Part of a small language model's weights: untied embeddings.
Each number is 200 + 20 x the weight over its row's rms, rounded and kept within 0 to 999. Layers, rows and columns count from 0. The size before them is the row's rms in percent of the matrix's.

# layer 11 attention query, 192x192, rms 0.0401, rows 0-42, columns 128-159
109,187,219,200,209,216,207,183,200,203,220,211,189,226,223,188,242,203,192,188,156,210,181,201,185,156,229,186,207,225,227,162,200
101,226,183,194,185,190,191,215,215,214,191,176,222,183,222,251,196,165,216,205,213,216,199,218,217,213,187,171,194,187,190,213,214
090,211,139,213,199,181,189,226,235,200,238,176,215,206,229,244,211,160,177,191,196,239,161,202,224,195,191,202,198,199,210,234,197
084,207,156,237,188,213,196,180,184,225,167,177,223,211,175,218,206,239,184,215,199,187,184,232,216,166,221,195,187,236,172,203,238
090,172,224,199,227,209,205,185,171,186,194,211,205,218,195,138,197,204,213,183,207,191,205,198,192,149,221,201,223,199,159,162,154
087,226,158,200,188,206,219,195,226,190,197,177,207,185,189,226,178,192,202,176,192,196,178,192,208,220,172,209,188,188,221,214,187
107,234,197,199,195,183,224,185,212,195,228,188,207,152,205,236,201,211,205,188,190,196,223,180,231,250,153,211,207,189,215,246,222
112,220,211,231,217,219,209,229,196,269,218,239,180,230,206,170,199,203,191,177,189,191,182,209,142,207,247,224,227,185,162,198,215
115,194,199,214,180,236,222,230,212,225,224,231,175,187,201,228,205,210,213,224,186,183,215,176,237,220,192,197,250,175,210,255,208
112,204,176,215,243,218,205,214,219,196,188,208,181,189,183,206,212,216,208,193,242,218,200,216,206,231,197,205,222,202,200,214,209
114,222,177,184,170,212,180,226,213,219,166,195,228,140,209,224,188,192,210,188,200,201,183,212,206,190,214,203,196,234,201,212,210
097,229,204,197,187,189,216,190,182,164,205,212,186,205,219,215,178,175,211,188,155,200,178,200,203,184,218,175,189,186,218,225,186
106,209,189,205,197,194,213,237,248,202,184,212,176,157,139,203,168,207,192,199,230,222,192,175,180,199,182,187,195,225,168,211,186
105,195,175,225,177,172,234,192,216,204,228,241,194,203,199,214,197,204,223,209,165,204,222,207,212,192,204,214,186,160,256,184,171
100,211,198,209,205,205,203,203,198,238,228,229,194,196,221,172,203,203,228,152,203,160,206,216,212,228,203,192,215,180,188,198,223
108,187,195,206,191,214,200,225,172,182,185,191,171,202,204,187,206,216,239,178,197,203,195,238,171,231,180,159,199,195,198,175,214
101,159,210,165,201,227,204,199,152,206,184,205,190,190,197,188,201,208,184,209,191,165,230,174,266,172,227,195,204,196,200,202,172
085,183,186,241,194,200,207,232,207,185,238,180,203,200,207,195,210,205,212,217,217,218,181,162,158,203,158,160,200,171,186,220,230
093,212,204,254,174,191,165,218,187,165,231,186,238,182,178,228,173,185,217,194,195,207,198,175,224,235,182,171,160,184,228,214,191
093,211,177,247,167,195,190,216,226,172,183,156,198,176,212,223,189,192,218,227,195,192,207,175,199,227,215,201,179,194,246,212,220
083,140,187,167,218,200,192,184,179,208,183,212,179,167,184,171,209,238,174,193,187,166,187,189,169,165,208,188,207,232,191,183,182
099,211,171,200,211,201,228,212,225,223,243,202,183,194,233,216,202,193,189,192,181,214,238,231,194,214,184,193,207,165,161,217,193
083,209,215,222,228,212,191,220,206,233,174,195,195,201,191,184,161,212,209,174,181,188,202,220,176,207,209,219,225,199,172,251,219
088,170,175,177,180,217,188,211,167,173,212,209,217,204,181,171,189,193,194,187,199,194,170,184,214,148,239,209,205,192,233,190,218
098,180,214,197,233,189,223,223,222,232,194,226,221,221,203,173,199,188,210,155,189,201,199,191,174,223,177,185,222,206,182,211,182
123,193,209,226,204,200,192,191,218,216,207,218,198,220,191,220,249,180,233,231,223,227,213,202,168,214,213,140,208,232,198,172,185
101,195,213,203,199,189,203,192,179,232,188,174,207,226,204,174,181,227,168,194,183,207,161,196,191,191,200,219,186,181,205,212,197
104,214,205,207,223,164,219,200,193,188,172,157,221,206,188,244,200,224,241,192,187,225,221,203,163,231,198,201,180,226,223,191,211
113,217,195,204,205,173,214,158,209,229,168,188,193,201,239,204,189,199,234,182,178,170,182,211,194,190,189,178,222,203,203,187,210
111,174,212,172,180,250,157,177,156,213,204,204,204,169,210,204,243,184,160,216,188,212,195,196,190,164,204,217,193,178,188,188,234
095,182,223,206,232,217,209,188,206,206,202,236,191,238,186,181,220,212,220,189,210,235,198,215,180,202,174,175,221,195,224,177,189
111,208,206,211,193,223,230,224,189,195,225,240,226,205,222,208,204,194,199,196,191,157,190,167,206,195,169,221,189,191,222,245,211
103,208,233,165,196,225,238,214,200,204,185,190,177,230,204,176,207,213,226,220,218,197,206,206,222,174,213,236,204,196,199,191,192
091,219,182,201,205,182,202,245,248,184,220,193,167,171,195,223,177,198,202,202,223,198,199,207,204,200,198,208,212,216,167,224,221
091,205,162,208,221,224,198,228,213,265,237,219,202,234,204,186,181,219,165,205,202,189,170,218,178,198,201,217,212,204,179,237,205
103,216,190,190,179,195,194,204,201,196,166,191,210,208,191,185,182,195,207,224,186,184,219,202,194,193,232,211,239,184,203,186,207
095,164,228,192,217,193,207,189,180,194,197,209,206,186,169,166,216,227,190,185,217,206,195,184,209,207,218,219,216,201,191,178,191
121,209,170,197,178,176,203,197,208,186,169,186,190,181,183,258,194,175,216,199,181,212,226,188,177,188,142,189,178,198,217,204,183
107,249,176,230,193,179,220,214,194,183,224,192,195,191,201,249,179,195,226,194,188,193,198,185,185,216,189,204,197,235,192,219,220
120,219,180,232,205,206,191,224,184,235,244,216,228,255,194,176,200,191,177,156,214,215,169,244,187,220,208,229,224,204,179,230,217
105,234,169,214,201,227,190,247,221,195,205,172,179,221,190,214,195,189,191,185,211,193,184,200,213,212,234,210,213,193,193,235,230
085,233,180,198,201,221,178,229,249,228,187,217,204,185,204,210,188,195,178,193,216,193,190,222,222,216,223,216,206,199,208,208,200
095,192,176,162,175,210,175,200,187,219,187,178,185,162,203,204,209,182,206,183,182,224,179,193,226,177,232,206,205,206,173,252,233